config.yaml
num_hidden_layers: 8
hidden_size: 256
num_attention_heads: 2
num_key_value_heads: 2
head_dim: 128
intermediate_size: 1344
vocab_size: 8192
hidden_act: "geglu"
norm: "rmsnorm"
norm_place: "pre"
norm_eps: 1e-06
positions: "rope"
rope_theta: 10000.0
rope_fraction: 1.0
qk_norm: false
attn_scale: 0.0884
bias: "none"
tie_word_embeddings: true
parallel_block: false
init: "normal"
init_std_qkv: 0.0343
init_std_o: 0.0343
init_std_up: 0.0343
init_std_down: 0.0
optimizer: "soap_variant"
learning_rate: 0.00387
beta1: 0.95
beta2: 0.99
weight_decay: 0.28
lr_head: 0.00994
max_grad_norm: 1.0
warmup_steps: 200
schedule: "cos"
final_lr_fraction: 0.03
batch_tokens: [131072, 262144, 524288]
max_seq_len: 512
doc_mask: true
train_tokens: 715500000
max_steps: 2319
dataset: "wikipedia_en"
Each number is 200 + 30 x the weight over its row's rms, rounded and kept within 0 to 999. Layers, rows and columns count from 0. The size before them is the row's rms in percent of the matrix's.

# k: layer 5 attention key, 256x256, rms 0.0517, rows 141-193, columns 0-63
# q: layer 5 attention query, 256x256, rms 0.0535, rows 142-193, columns 0-63
k141,086,189,138,185,192,172,200,225,236,189,217,205,213,153,241,238,226,201,215,184,209,229,178,188,188,191,159,200,247,230,215,236,215,245,214,247,176,186,214,140,184,192,238,223,184,198,142,167,222,239,157,189,204,142,228,200,203,190,191,244,259,212,193,173,128
q142,095,208,213,166,218,148,215,185,164,252,202,258,190,243,208,154,201,210,208,225,221,193,247,180,173,202,196,179,167,176,213,222,211,175,161,227,220,191,169,197,214,239,190,179,179,246,220,166,166,173,180,182,219,248,168,176,209,110,225,185,213,273,178,228,236
k142,096,220,212,180,156,173,159,213,193,200,201,170,175,191,166,150,167,224,156,259,263,155,161,179,213,182,213,220,209,200,156,218,165,191,202,213,144,252,185,237,234,205,228,246,203,240,205,262,172,223,162,199,180,202,166,256,201,216,118,244,229,249,243,223,257
q143,101,229,171,183,214,210,214,217,208,223,151,230,153,170,165,201,182,202,205,172,217,194,169,174,229,165,157,187,218,220,286,176,231,194,162,214,216,226,220,217,142,143,172,213,207,185,229,222,244,212,220,216,179,194,207,204,196,232,159,196,180,219,175,182,167
k143,100,139,223,203,199,231,202,189,194,241,180,219,155,242,219,194,206,201,230,237,173,164,224,220,226,179,200,191,197,205,187,212,170,198,209,189,204,228,153,183,199,161,197,190,187,184,235,236,226,154,181,193,256,188,203,179,234,201,184,227,221,184,174,184,233
q144,084,186,209,216,207,179,230,205,180,202,198,137,178,237,204,155,174,213,216,183,159,196,192,185,226,156,195,212,229,229,195,192,197,211,193,207,170,184,206,227,187,197,216,154,207,163,223,164,182,226,222,203,230,197,260,241,231,176,273,190,235,206,208,143,227
k144,094,178,160,214,141,212,220,244,222,215,234,230,201,199,197,274,187,178,218,212,198,221,235,175,198,234,174,184,212,165,198,213,228,182,163,217,189,188,206,152,137,198,215,180,214,201,215,175,225,209,209,130,170,216,181,222,203,180,153,193,266,224,245,226,202
q145,081,176,198,184,221,229,166,206,228,210,251,198,188,185,195,173,233,235,222,147,196,223,183,190,193,202,189,152,184,263,177,155,182,192,188,213,144,174,211,186,201,215,206,209,168,167,203,213,218,199,192,274,246,171,180,146,185,128,248,159,136,210,220,223,161
k145,088,154,219,188,195,187,230,268,210,185,241,183,178,227,238,207,181,200,173,234,225,205,255,224,191,211,217,220,188,162,171,231,198,163,225,211,200,205,219,206,182,151,203,271,161,158,197,232,260,208,211,135,208,152,226,231,214,222,224,173,223,252,226,190,188
q146,093,178,200,163,147,220,164,206,252,168,199,192,233,226,253,240,238,193,211,228,244,164,203,198,158,198,223,208,256,219,226,199,191,150,216,191,173,222,233,187,172,225,241,157,235,173,204,205,186,127,160,173,135,208,192,215,144,186,198,218,207,238,196,174,239
k146,096,183,203,172,195,180,191,259,185,202,200,180,175,209,177,207,176,166,159,206,192,245,194,263,190,188,189,250,131,182,205,234,198,206,181,182,255,222,164,244,211,180,215,186,252,186,250,201,201,225,239,184,229,198,204,174,215,215,182,154,218,246,204,201,153
q147,084,168,266,201,267,222,269,180,228,198,166,183,221,134,185,199,171,186,250,185,196,201,181,195,178,202,218,229,225,185,186,228,201,280,237,183,204,207,223,209,163,194,167,206,199,207,236,192,212,268,196,188,225,216,195,222,172,273,134,222,201,138,188,136,198
k147,087,200,171,173,159,245,192,190,192,187,214,212,204,266,184,203,229,215,207,198,148,182,229,156,214,226,208,202,229,227,224,220,175,220,148,203,226,189,158,214,176,187,213,163,193,175,167,198,165,147,196,192,257,255,215,219,164,169,212,198,203,163,196,152,159
q148,092,231,203,214,166,253,164,204,199,167,219,261,217,217,213,212,246,192,172,194,234,154,217,160,159,178,189,195,242,237,196,183,189,187,169,187,201,218,220,188,185,209,198,187,185,264,201,163,201,154,124,229,181,207,161,177,218,186,161,200,219,236,175,251,179
k148,091,216,208,200,190,216,230,186,184,272,162,210,185,172,204,178,202,183,174,146,201,237,181,188,219,200,292,232,212,156,221,189,205,197,181,213,195,217,160,208,225,206,150,163,182,170,189,184,191,171,174,190,182,185,233,190,218,193,234,205,202,169,235,166,229
q149,096,218,214,181,255,200,205,168,198,221,175,226,159,217,208,161,235,177,174,178,156,189,189,201,179,195,205,215,180,164,246,192,203,227,200,219,147,213,168,199,213,170,161,166,232,131,222,243,227,240,209,179,249,236,239,218,208,202,183,243,182,212,179,208,204
k149,097,217,192,195,189,209,140,211,210,201,186,142,194,213,199,241,200,192,209,275,192,220,189,242,202,204,212,178,214,190,161,226,172,195,219,167,214,221,183,234,165,163,232,170,159,198,224,261,175,275,191,183,183,195,210,194,217,168,195,230,213,214,190,179,261
q150,097,194,165,237,209,215,206,217,197,185,231,152,230,238,175,214,210,245,217,217,160,249,203,186,207,193,187,182,216,223,139,178,182,205,220,197,163,253,188,187,210,138,214,232,189,209,216,199,208,155,230,221,223,191,209,213,196,241,242,232,148,175,217,195,213
k150,103,201,187,204,193,206,177,228,229,178,252,206,145,176,219,235,210,176,205,129,194,230,197,221,193,199,182,216,218,193,218,223,227,189,156,205,215,198,199,176,202,165,219,186,146,127,184,137,223,231,269,187,197,144,228,209,239,212,265,192,198,206,175,192,154
q151,089,164,186,218,196,214,188,229,233,187,211,204,232,221,204,251,229,213,182,231,219,178,227,174,199,219,209,189,217,184,196,196,230,136,227,200,201,217,194,231,238,218,190,188,188,227,175,228,234,132,179,138,209,228,159,229,211,209,210,224,215,219,202,232,213
k151,096,209,175,165,257,178,203,208,179,232,140,232,141,179,206,162,156,211,195,175,230,204,160,221,157,169,210,187,207,181,175,210,187,153,198,201,193,203,199,218,174,157,197,242,157,224,163,208,217,213,210,226,229,191,204,243,180,249,156,203,185,223,182,177,163
q152,095,197,153,215,142,167,190,192,183,247,241,230,198,221,202,186,184,182,196,216,190,182,182,171,200,168,152,251,239,238,235,241,181,231,182,234,220,219,183,195,159,268,261,202,232,144,221,213,213,211,180,209,163,220,137,195,218,182,150,167,209,248,226,233,213
k152,100,178,207,204,242,221,210,189,236,251,188,185,230,195,209,184,194,218,193,179,137,186,186,179,202,209,248,168,202,244,240,203,162,186,201,237,216,175,248,218,251,171,180,157,220,205,170,211,155,190,200,222,195,171,178,196,246,184,206,186,167,172,158,169,239
q153,103,174,202,146,255,184,175,244,210,193,182,209,194,229,172,233,211,218,153,212,197,194,252,234,225,240,194,220,200,174,160,237,224,261,210,137,240,250,199,198,185,176,197,201,211,199,209,226,182,268,224,230,219,209,159,189,221,264,199,206,254,171,201,164,221
k153,101,260,234,183,246,167,142,187,169,234,192,192,221,163,221,171,188,167,245,163,184,190,206,170,245,191,240,191,180,195,170,232,210,161,219,238,168,235,196,184,190,216,106,149,226,151,261,237,170,209,220,227,174,221,213,218,217,167,212,250,154,198,167,203,252
q154,097,197,155,205,232,189,213,196,172,207,153,172,157,233,158,172,153,212,201,241,152,210,226,219,241,188,205,218,163,197,187,225,248,233,227,194,187,225,193,204,196,168,209,180,216,166,220,213,200,214,222,184,229,169,224,250,259,235,178,223,176,125,223,159,178
k154,109,146,208,279,125,173,219,217,262,232,263,244,219,170,202,258,215,211,225,178,205,225,203,173,209,207,157,154,242,217,190,161,198,219,219,242,152,171,228,172,161,221,210,229,194,210,193,178,218,138,191,197,164,159,259,192,194,208,175,212,221,209,246,242,164
q155,090,199,163,204,153,188,153,185,195,197,196,169,176,243,197,213,192,235,178,228,193,214,248,201,222,223,199,154,177,222,131,178,236,178,155,176,192,158,190,170,233,248,223,215,181,198,174,161,179,133,192,179,232,161,188,207,240,187,266,165,208,270,193,247,176
k155,080,151,211,200,196,165,245,214,181,196,232,232,211,186,217,165,221,187,205,113,245,193,200,183,173,219,220,174,222,219,196,181,192,227,264,192,185,210,251,179,183,245,159,247,204,212,159,226,259,166,157,195,169,154,163,197,225,202,188,230,183,200,227,240,210
q156,099,234,138,169,189,221,234,197,212,158,174,243,250,186,209,237,176,195,198,196,253,212,208,229,177,237,186,214,220,189,168,190,244,178,179,188,191,169,230,225,178,203,143,219,195,235,191,215,148,121,185,165,134,226,222,199,202,194,167,205,164,209,181,216,154
k156,093,160,212,232,201,198,235,173,211,207,182,230,204,199,153,188,189,233,206,145,196,191,110,220,151,163,153,207,228,199,229,218,167,248,217,241,240,190,154,201,208,252,174,179,193,205,108,201,210,116,163,263,191,271,213,142,175,197,255,171,234,175,228,223,197
q157,094,191,202,180,165,164,196,236,148,186,212,141,147,181,183,258,206,223,244,206,148,191,209,193,216,200,190,197,233,280,200,174,248,211,175,163,234,204,180,221,156,183,201,127,212,203,234,191,286,204,240,190,232,193,163,223,194,205,260,164,183,235,199,175,209
k157,111,213,126,168,172,227,222,243,214,203,198,185,238,186,190,289,169,196,199,193,178,215,268,167,171,229,199,169,204,210,202,208,207,160,208,162,162,154,221,183,177,161,209,164,213,212,228,188,222,183,223,181,189,215,180,211,193,167,218,214,183,254,239,219,180
q158,104,222,208,167,223,192,220,176,197,179,218,198,200,192,226,154,229,170,124,205,220,164,257,209,151,217,204,194,216,140,198,231,158,200,190,196,207,237,141,163,249,196,211,204,219,227,198,185,179,208,166,210,188,241,256,148,242,225,161,193,215,136,213,193,197
k158,105,207,188,208,159,201,232,230,132,175,239,205,250,137,196,194,192,209,167,227,216,242,188,206,232,188,188,228,229,209,177,201,197,248,150,182,203,197,189,268,211,232,240,163,157,229,235,149,163,178,191,231,138,128,186,214,182,194,264,190,202,206,181,157,179
q159,101,192,157,202,154,214,194,166,183,206,176,167,192,232,204,206,153,180,200,197,166,196,208,188,228,180,247,245,218,195,171,220,184,235,185,201,173,166,182,238,244,227,218,155,195,229,229,206,181,238,205,196,195,200,224,273,235,226,192,191,231,180,197,178,211
k159,104,190,208,206,226,262,197,161,276,158,228,154,206,199,217,196,171,190,209,278,196,171,182,181,200,173,146,220,215,205,197,227,189,193,184,246,209,202,214,156,152,194,254,196,202,154,184,230,223,207,202,186,201,196,177,223,234,177,228,182,194,221,188,177,194
q160,107,259,252,173,221,183,151,144,195,229,160,210,182,176,168,212,180,219,181,191,211,236,205,194,225,211,172,194,193,169,174,208,204,188,182,181,226,202,195,237,214,241,216,240,161,214,212,245,192,152,229,178,213,222,172,193,181,154,196,183,218,179,179,163,157
k160,092,224,183,207,301,215,159,172,218,184,215,197,216,186,168,166,203,203,218,162,184,206,184,204,165,168,182,231,183,212,155,206,238,151,237,157,208,227,173,206,198,158,172,232,195,290,131,209,183,208,192,216,231,182,186,158,179,155,140,234,216,198,206,226,184
q161,098,248,162,211,207,217,245,209,202,212,211,185,214,190,193,153,187,170,203,158,228,200,161,206,185,185,225,261,206,219,269,223,227,177,211,248,201,174,157,152,205,184,256,241,240,178,202,170,165,252,159,242,198,174,242,150,180,184,224,241,184,212,181,248,208
k161,110,158,203,209,221,241,229,218,248,128,219,204,206,218,175,232,206,221,167,198,220,167,216,234,256,246,213,215,192,193,238,192,187,274,183,191,188,213,169,208,147,139,236,214,215,216,225,225,200,218,215,179,186,200,234,240,249,235,181,151,198,142,247,185,221
q162,094,178,168,237,178,200,172,208,217,151,186,201,160,193,175,282,166,192,219,210,197,216,252,136,225,183,164,135,185,228,215,198,186,171,231,220,165,170,195,166,209,174,237,237,201,180,188,195,182,209,210,143,225,187,174,217,221,193,221,182,156,238,229,181,197
k162,066,180,210,254,184,172,220,230,218,225,230,232,257,150,197,245,204,214,181,173,238,223,198,187,216,207,251,189,231,241,211,132,208,179,217,206,182,203,270,179,182,221,200,191,200,208,182,189,240,175,172,252,196,140,230,175,205,197,164,202,212,214,183,255,176
q163,101,164,151,182,166,195,170,197,260,194,214,221,229,250,221,238,223,191,232,175,203,163,197,166,155,207,188,191,222,205,245,174,219,141,143,266,158,181,193,151,200,254,235,199,202,191,147,205,177,204,190,191,147,214,210,200,202,165,186,193,225,204,211,216,232
k163,136,219,188,131,250,172,216,165,163,240,166,170,183,215,171,168,182,221,230,246,169,252,170,218,214,199,194,247,137,156,181,208,198,210,259,228,232,197,143,192,244,161,209,190,182,180,218,186,155,202,169,191,255,199,226,209,283,226,211,170,185,203,170,146,225
q164,106,257,203,196,251,222,199,228,236,208,174,213,198,180,217,163,246,185,131,212,264,220,219,228,170,249,209,192,240,210,198,243,187,175,212,232,225,211,164,263,182,193,199,236,168,192,188,257,187,145,172,199,173,265,163,209,209,210,242,257,182,182,190,191,202
k164,077,187,181,223,219,134,172,134,164,230,187,179,219,174,226,153,159,161,127,164,164,191,193,230,155,192,205,286,206,191,196,197,196,226,217,204,254,214,172,205,186,254,188,178,178,245,215,215,191,190,197,214,172,239,221,133,152,243,202,209,270,182,220,232,203
q165,095,183,166,208,227,151,195,150,190,148,199,206,185,219,237,200,168,178,157,187,184,219,274,180,168,242,226,237,210,180,192,235,232,190,223,142,215,225,209,242,195,204,168,147,192,174,181,170,187,236,255,151,171,191,248,228,226,193,175,227,211,202,143,197,238
k165,121,188,186,260,136,168,228,231,200,210,189,184,262,193,201,232,146,224,188,220,216,169,184,141,192,189,172,199,249,224,210,187,215,222,221,195,180,173,254,153,198,190,182,242,232,180,230,158,256,213,208,178,151,165,222,258,215,224,194,203,239,280,233,232,196
q166,090,212,201,191,203,186,194,210,182,199,224,225,202,188,219,144,191,184,172,169,205,183,181,202,215,186,177,202,190,190,251,242,237,267,206,222,245,190,187,186,192,197,173,202,214,222,225,171,235,233,125,209,196,196,204,163,218,213,177,173,229,186,197,186,215
k166,117,188,229,195,114,242,186,249,228,142,271,244,278,190,196,255,203,210,180,237,204,172,225,206,237,192,137,139,226,214,179,206,164,216,240,163,188,193,248,221,146,177,234,218,254,212,230,194,252,206,186,228,190,170,149,167,167,173,217,218,180,218,197,255,165
q167,096,188,184,262,212,216,182,207,132,196,203,155,162,216,219,216,196,169,270,165,186,172,222,149,219,166,223,195,182,227,212,189,191,222,241,229,174,202,210,201,174,174,212,166,189,150,175,213,217,209,196,166,215,190,224,268,181,214,206,210,173,233,227,136,233
k167,066,182,166,226,207,155,256,201,274,196,228,247,200,174,163,272,153,230,184,204,162,231,225,213,217,268,192,143,202,239,211,146,206,209,185,193,227,172,257,192,186,192,235,220,226,179,211,123,237,177,168,195,173,226,206,168,226,208,212,194,222,190,210,190,207
q168,102,223,242,180,171,244,277,160,234,230,216,246,235,137,200,198,204,176,165,260,235,224,175,255,192,166,216,226,182,182,175,191,194,184,175,197,227,224,255,204,226,200,164,230,202,218,222,251,177,188,186,197,178,222,214,154,188,237,174,242,198,239,175,244,235
k168,075,221,215,217,162,227,214,228,205,212,205,170,179,187,220,238,211,166,224,193,175,244,234,175,214,200,170,207,258,151,237,180,215,199,152,215,230,212,198,216,185,211,214,203,233,158,181,230,193,228,205,222,195,195,199,191,150,183,194,204,187,214,182,176,173
q169,099,159,221,226,176,217,208,200,184,194,198,187,230,214,192,204,178,165,222,194,226,133,224,181,198,198,200,245,157,202,232,164,201,181,232,200,172,167,211,168,158,195,182,222,260,204,209,247,219,207,235,208,210,212,213,206,188,201,217,224,178,181,218,203,202
k169,096,147,166,217,211,241,152,209,197,241,197,251,195,181,168,226,173,203,189,175,274,236,187,197,232,201,175,202,181,192,182,160,177,222,163,206,186,214,239,180,205,145,234,215,238,164,241,180,267,220,207,217,150,188,207,243,167,237,167,161,184,185,198,212,161
q170,100,166,206,204,158,191,171,174,176,207,210,229,212,206,174,265,126,185,277,162,171,185,170,183,189,173,182,154,203,246,209,183,234,251,148,229,207,178,209,200,161,238,219,182,187,171,204,165,191,216,205,172,196,145,182,224,197,169,202,205,121,199,214,221,231
k170,062,206,180,223,125,188,231,231,249,192,213,185,233,214,195,219,227,243,202,234,216,211,193,230,278,209,228,194,195,205,200,180,213,227,198,217,128,184,229,159,194,127,190,224,193,124,188,190,236,118,241,193,236,181,219,220,242,253,139,167,182,160,269,221,219
q171,082,188,209,151,186,212,198,201,239,233,185,205,204,174,184,260,169,202,190,250,241,185,169,182,246,177,146,165,222,202,199,150,225,202,192,256,169,184,223,197,175,201,252,192,175,157,255,232,264,181,190,228,221,207,133,198,224,207,239,136,186,208,178,252,244
k171,112,255,151,148,221,167,183,163,156,241,164,213,198,184,174,157,174,122,246,164,189,195,249,176,170,201,220,236,181,163,210,211,211,203,230,197,224,251,177,221,231,259,168,116,168,257,206,189,121,231,192,193,205,228,217,197,166,179,192,259,177,204,178,197,221
q172,107,249,225,200,179,217,236,175,233,233,224,252,294,127,218,189,236,174,178,181,238,240,195,208,196,243,178,216,220,192,195,212,206,176,195,215,209,202,201,200,209,222,195,225,157,242,231,221,184,187,162,246,170,241,168,127,169,179,180,239,222,195,203,233,229
k172,068,202,181,167,179,231,159,216,157,199,152,192,195,238,221,205,234,146,195,231,210,193,153,216,230,168,257,212,200,156,202,258,155,188,198,191,224,219,178,213,196,220,213,186,211,165,202,254,169,197,221,197,195,179,234,222,225,214,179,199,197,216,188,207,215
q173,101,161,216,171,193,198,216,151,198,209,184,226,181,204,224,194,130,181,174,208,211,158,234,186,164,122,199,235,140,151,207,265,195,234,207,181,219,188,204,213,239,156,140,164,191,224,230,202,192,214,162,202,222,226,225,237,198,183,185,214,204,183,209,180,212
k173,129,164,216,220,173,214,225,240,213,157,197,177,244,184,217,259,178,229,197,218,261,155,191,187,220,167,198,177,198,211,243,185,156,221,221,194,195,213,267,200,164,204,211,192,230,132,268,176,247,215,193,180,198,156,226,200,172,237,196,226,192,200,217,242,222
q174,099,181,162,215,259,227,191,176,142,211,174,218,217,219,218,221,190,186,241,198,154,182,183,214,246,176,231,217,192,181,208,185,218,179,192,235,154,210,236,171,170,163,183,190,168,214,228,198,217,249,234,213,286,147,210,200,167,229,211,239,207,181,231,213,196
k174,124,187,180,216,232,180,190,190,159,227,138,221,195,236,184,218,264,169,212,190,202,220,215,207,144,199,218,216,190,214,216,224,192,195,257,239,162,205,218,194,203,168,229,195,181,225,145,276,186,229,196,183,257,216,234,226,127,200,196,257,192,197,178,197,240
q175,108,224,181,182,159,145,207,182,225,207,177,192,201,172,222,215,123,161,199,223,236,239,182,170,155,168,162,252,216,179,163,226,181,186,128,262,214,185,213,205,207,259,151,169,129,232,225,167,209,202,135,172,192,239,200,208,194,188,225,150,169,214,214,202,226
k175,077,211,194,200,193,215,177,218,174,222,156,222,255,199,186,208,209,156,158,202,212,164,173,185,140,248,213,121,248,198,216,231,178,161,181,121,199,259,192,213,204,205,234,135,212,200,238,231,196,311,234,216,152,200,195,188,201,191,184,176,168,190,163,237,226
q176,101,167,245,172,216,212,234,226,264,151,249,222,241,224,231,189,238,142,184,199,255,169,221,202,234,231,198,162,211,162,161,165,141,205,265,151,182,199,210,196,152,153,191,195,230,250,183,177,137,189,197,184,173,203,230,207,227,191,164,215,187,165,190,242,220
k176,080,206,259,178,173,218,179,150,94,264,195,182,174,210,176,180,182,163,160,189,171,236,201,204,179,158,171,245,218,198,235,240,187,182,206,220,216,205,182,281,242,220,192,166,211,252,222,237,171,233,217,220,147,211,202,186,141,174,209,176,200,217,153,206,140
q177,102,255,204,200,199,193,149,190,188,227,191,241,156,228,207,165,181,218,275,207,206,201,195,216,210,163,172,249,162,154,194,213,168,202,205,201,195,226,172,241,208,188,156,202,165,193,233,229,244,150,195,205,201,166,163,199,128,168,220,152,165,221,213,162,166
k177,124,176,258,188,202,206,172,229,224,250,244,250,244,191,187,192,242,240,168,161,194,166,185,205,149,184,166,211,222,189,171,234,178,184,247,141,218,205,248,198,156,162,220,256,222,227,198,183,230,128,207,256,214,168,212,188,208,147,204,212,192,179,228,231,199
q178,090,202,184,189,172,205,208,218,229,212,167,220,253,189,189,204,195,189,163,190,223,254,180,235,241,247,175,166,226,188,175,219,220,184,153,264,222,194,178,168,211,207,263,281,134,262,238,205,178,208,140,203,175,220,172,185,246,235,215,181,191,197,160,216,234
k178,075,179,246,169,173,197,181,179,174,199,208,241,195,194,221,227,228,179,197,275,209,195,191,204,181,212,151,208,202,199,213,202,165,209,189,155,198,237,145,196,215,247,205,226,213,223,191,215,187,225,243,166,223,238,189,137,172,180,161,181,197,169,173,210,173
q179,110,188,235,191,185,179,225,154,241,213,218,174,238,211,222,150,211,215,144,190,252,209,182,223,127,221,236,218,188,223,206,175,228,162,211,146,236,179,189,180,202,229,155,240,174,207,182,209,194,155,168,193,161,208,226,193,225,211,119,211,209,84,192,235,170
k179,117,189,175,212,150,235,219,213,212,212,251,244,222,149,197,180,185,266,173,177,257,201,160,161,243,217,175,200,212,194,182,165,198,225,120,163,208,228,188,237,235,256,184,235,153,210,188,141,249,149,185,228,172,173,160,203,172,224,222,182,189,220,221,244,183
q180,100,202,240,174,237,165,223,245,190,198,164,186,167,227,218,174,246,208,192,210,249,199,192,210,206,209,216,268,158,159,226,271,206,186,211,189,187,274,162,204,228,173,244,174,212,219,164,193,185,209,157,245,222,221,236,175,262,188,152,256,249,157,198,203,173
k180,096,199,141,244,199,180,242,217,178,192,211,175,211,184,218,227,185,241,178,159,168,139,199,160,204,236,220,183,209,258,201,156,261,196,220,216,237,168,218,168,169,209,230,232,213,189,164,117,166,199,180,200,219,180,188,218,170,226,181,198,216,230,175,206,170
q181,113,150,161,200,176,197,188,217,209,220,171,196,178,209,216,256,247,203,250,181,173,193,168,138,184,204,206,267,182,207,194,263,183,176,206,219,169,187,179,209,287,197,214,187,209,185,162,204,186,214,253,151,200,201,177,233,150,193,184,249,175,236,213,213,173
k181,095,186,183,178,286,203,184,149,180,171,185,248,209,197,171,219,174,220,193,226,201,176,201,215,217,190,193,157,186,191,172,192,271,208,235,188,175,165,254,150,193,152,218,213,198,189,149,234,253,246,179,233,224,260,190,208,207,259,166,176,193,187,245,214,250
q182,092,185,237,160,221,192,224,205,225,217,176,225,242,251,258,235,249,156,178,209,211,207,217,225,213,222,219,241,215,167,180,249,218,192,208,226,158,205,216,186,221,232,190,216,220,243,165,208,174,259,210,209,243,238,200,210,185,214,197,232,220,173,176,214,188
k182,141,133,243,221,171,175,207,218,249,194,257,209,206,185,168,253,201,234,163,227,204,214,212,214,214,187,196,194,166,178,214,187,183,261,218,201,206,169,215,183,198,146,217,235,194,165,185,187,228,198,150,193,208,202,207,193,201,207,175,220,196,152,219,190,181
q183,105,175,145,216,201,204,173,195,146,163,220,199,176,210,260,167,208,206,187,164,205,194,191,169,151,153,259,176,211,219,234,224,199,247,196,194,206,184,187,197,192,193,180,195,198,182,214,149,174,233,194,135,220,122,239,234,223,186,208,227,203,167,180,200,221
k183,067,238,230,203,153,182,224,209,248,190,246,193,205,197,131,219,154,258,190,219,187,161,192,231,233,205,180,151,180,234,176,201,202,188,183,217,176,148,308,152,183,147,204,151,202,173,200,162,208,170,231,193,156,284,205,199,181,260,179,185,181,218,228,200,228
q184,083,171,205,196,183,237,178,222,218,188,201,191,209,197,218,259,156,186,167,200,161,206,209,190,216,186,247,160,222,223,123,172,156,191,167,233,217,220,168,171,174,227,194,219,216,185,225,238,198,252,206,216,282,205,190,231,200,206,184,189,150,261,176,202,258
k184,097,251,183,161,211,186,192,129,183,242,148,165,189,206,212,175,228,154,250,185,211,233,181,219,192,210,173,232,222,191,210,193,229,247,211,155,215,177,183,188,219,235,208,174,245,179,196,222,151,227,231,198,212,234,206,221,202,186,151,208,210,208,165,168,197
q185,104,206,206,198,185,216,210,163,251,192,224,205,234,204,248,189,212,203,161,237,262,227,179,221,217,205,218,249,271,201,158,215,183,188,156,203,231,199,187,223,129,209,197,221,194,227,251,240,208,165,194,162,179,265,244,164,197,192,181,217,230,223,155,232,204
k185,063,244,160,173,228,223,169,227,185,256,185,241,224,210,213,184,226,145,197,140,170,231,169,235,189,173,214,171,223,163,222,258,122,166,187,131,224,238,185,272,258,200,244,162,199,226,200,239,159,225,209,254,168,195,139,224,178,243,225,219,154,211,192,164,165
q186,107,238,185,184,211,209,224,188,176,235,238,219,199,208,187,184,237,221,228,148,208,177,219,216,181,211,211,231,241,185,209,260,208,153,237,204,203,184,190,257,191,191,188,205,154,164,197,199,193,179,218,183,178,171,176,212,212,148,222,197,149,155,159,183,174
k186,093,248,185,225,206,149,178,235,293,184,192,173,226,189,187,192,186,257,203,230,209,218,183,229,171,212,212,184,188,188,213,210,179,229,206,217,182,195,215,179,166,163,193,200,223,207,150,210,183,124,199,189,139,182,215,175,215,171,170,213,223,222,231,196,247
q187,102,193,199,224,188,229,194,193,206,174,221,185,147,211,288,249,178,206,255,222,207,240,145,201,213,195,217,188,166,216,203,182,143,175,206,222,156,212,208,245,196,202,209,224,242,197,210,249,192,242,232,186,214,223,185,231,169,214,210,232,189,175,163,215,214
k187,110,213,215,189,256,172,173,204,182,209,168,208,221,197,171,138,167,198,223,191,234,234,235,183,186,193,208,229,201,215,156,245,252,233,178,166,219,242,193,204,249,189,201,145,203,222,194,186,215,255,231,177,199,202,226,260,166,196,202,234,202,244,189,159,210
q188,111,176,240,172,172,164,199,186,202,158,182,223,198,184,226,256,181,180,261,171,166,154,135,165,254,206,165,185,210,178,162,181,174,180,230,246,179,176,201,194,190,258,171,209,199,214,185,157,212,240,158,172,216,185,184,158,228,188,208,142,169,273,232,198,192
k188,115,211,228,129,236,212,168,209,176,199,189,228,197,196,236,168,205,152,170,237,194,195,150,173,228,202,186,207,171,191,200,242,202,235,169,175,193,228,164,173,198,235,165,192,200,140,239,180,213,170,193,211,205,211,202,196,196,212,201,181,181,150,225,202,256
q189,100,217,197,146,218,207,163,206,195,254,133,191,110,209,203,234,209,174,146,191,202,246,216,180,199,226,223,201,183,212,249,188,261,150,162,190,215,185,150,193,186,205,179,202,175,244,241,196,156,203,197,198,203,202,174,183,209,234,213,200,193,189,221,240,171
k189,089,218,221,176,190,194,176,222,190,166,279,201,234,151,180,231,232,188,266,192,202,207,276,152,144,236,162,221,202,237,195,181,199,196,219,190,192,232,209,227,190,240,133,244,193,232,189,227,219,223,190,158,187,183,199,151,194,148,203,187,201,232,183,238,158
q190,105,187,255,176,197,170,210,222,193,133,192,219,210,149,242,201,141,177,241,134,192,200,188,198,162,244,151,195,193,200,249,217,190,186,256,187,197,222,248,153,213,229,201,239,217,190,175,179,138,178,164,208,173,143,157,209,204,166,169,177,192,168,222,181,203
k190,073,181,164,202,132,237,191,172,190,227,203,171,174,185,162,201,135,260,219,201,194,175,224,146,256,196,232,188,187,254,218,191,205,216,158,227,179,146,209,201,238,180,182,102,237,147,188,146,216,191,223,224,207,182,221,219,213,232,241,220,169,218,234,221,192
q191,102,205,182,236,185,231,233,204,224,213,223,224,191,238,222,277,137,174,253,206,217,190,207,187,208,242,192,172,197,183,174,114,209,241,187,232,194,155,237,199,153,189,197,206,182,245,213,186,248,200,236,202,215,234,171,245,124,170,248,207,165,223,212,226,196
k191,115,197,196,152,278,172,161,186,193,236,163,229,253,210,209,163,205,166,180,177,194,206,199,209,192,193,267,222,193,188,230,225,156,182,208,208,193,235,192,244,202,197,190,187,243,175,226,223,198,266,195,207,159,176,214,213,209,227,215,197,209,214,205,183,193
q192,124,213,216,170,207,203,253,163,206,239,217,240,270,178,182,191,220,183,152,221,253,270,142,192,171,227,139,225,196,189,195,211,187,177,176,233,222,222,244,210,218,181,245,246,148,199,220,213,196,190,160,242,195,209,196,150,178,164,207,179,236,216,158,212,175
k192,081,200,206,189,184,215,179,198,178,221,179,200,168,177,230,218,205,189,190,211,204,146,185,217,207,206,246,186,207,188,184,154,190,116,198,179,203,249,162,228,239,234,189,183,184,234,179,202,193,190,208,192,176,188,154,128,171,242,159,206,137,201,213,193,156
q193,105,173,163,233,230,245,177,216,235,193,173,240,248,217,183,153,226,213,198,213,254,183,230,228,184,234,220,219,205,170,241,246,220,181,238,173,204,227,184,240,229,169,220,186,189,238,201,199,158,176,219,231,137,213,183,215,216,130,223,226,205,200,186,183,213
k193,083,178,224,224,167,164,242,249,259,177,221,197,206,235,156,214,169,234,174,249,226,225,251,190,203,161,199,156,183,226,199,200,206,202,209,208,202,171,277,161,179,160,185,218,188,189,219,190,163,167,201,205,233,240,243,221,191,201,189,197,191,210,208,241,227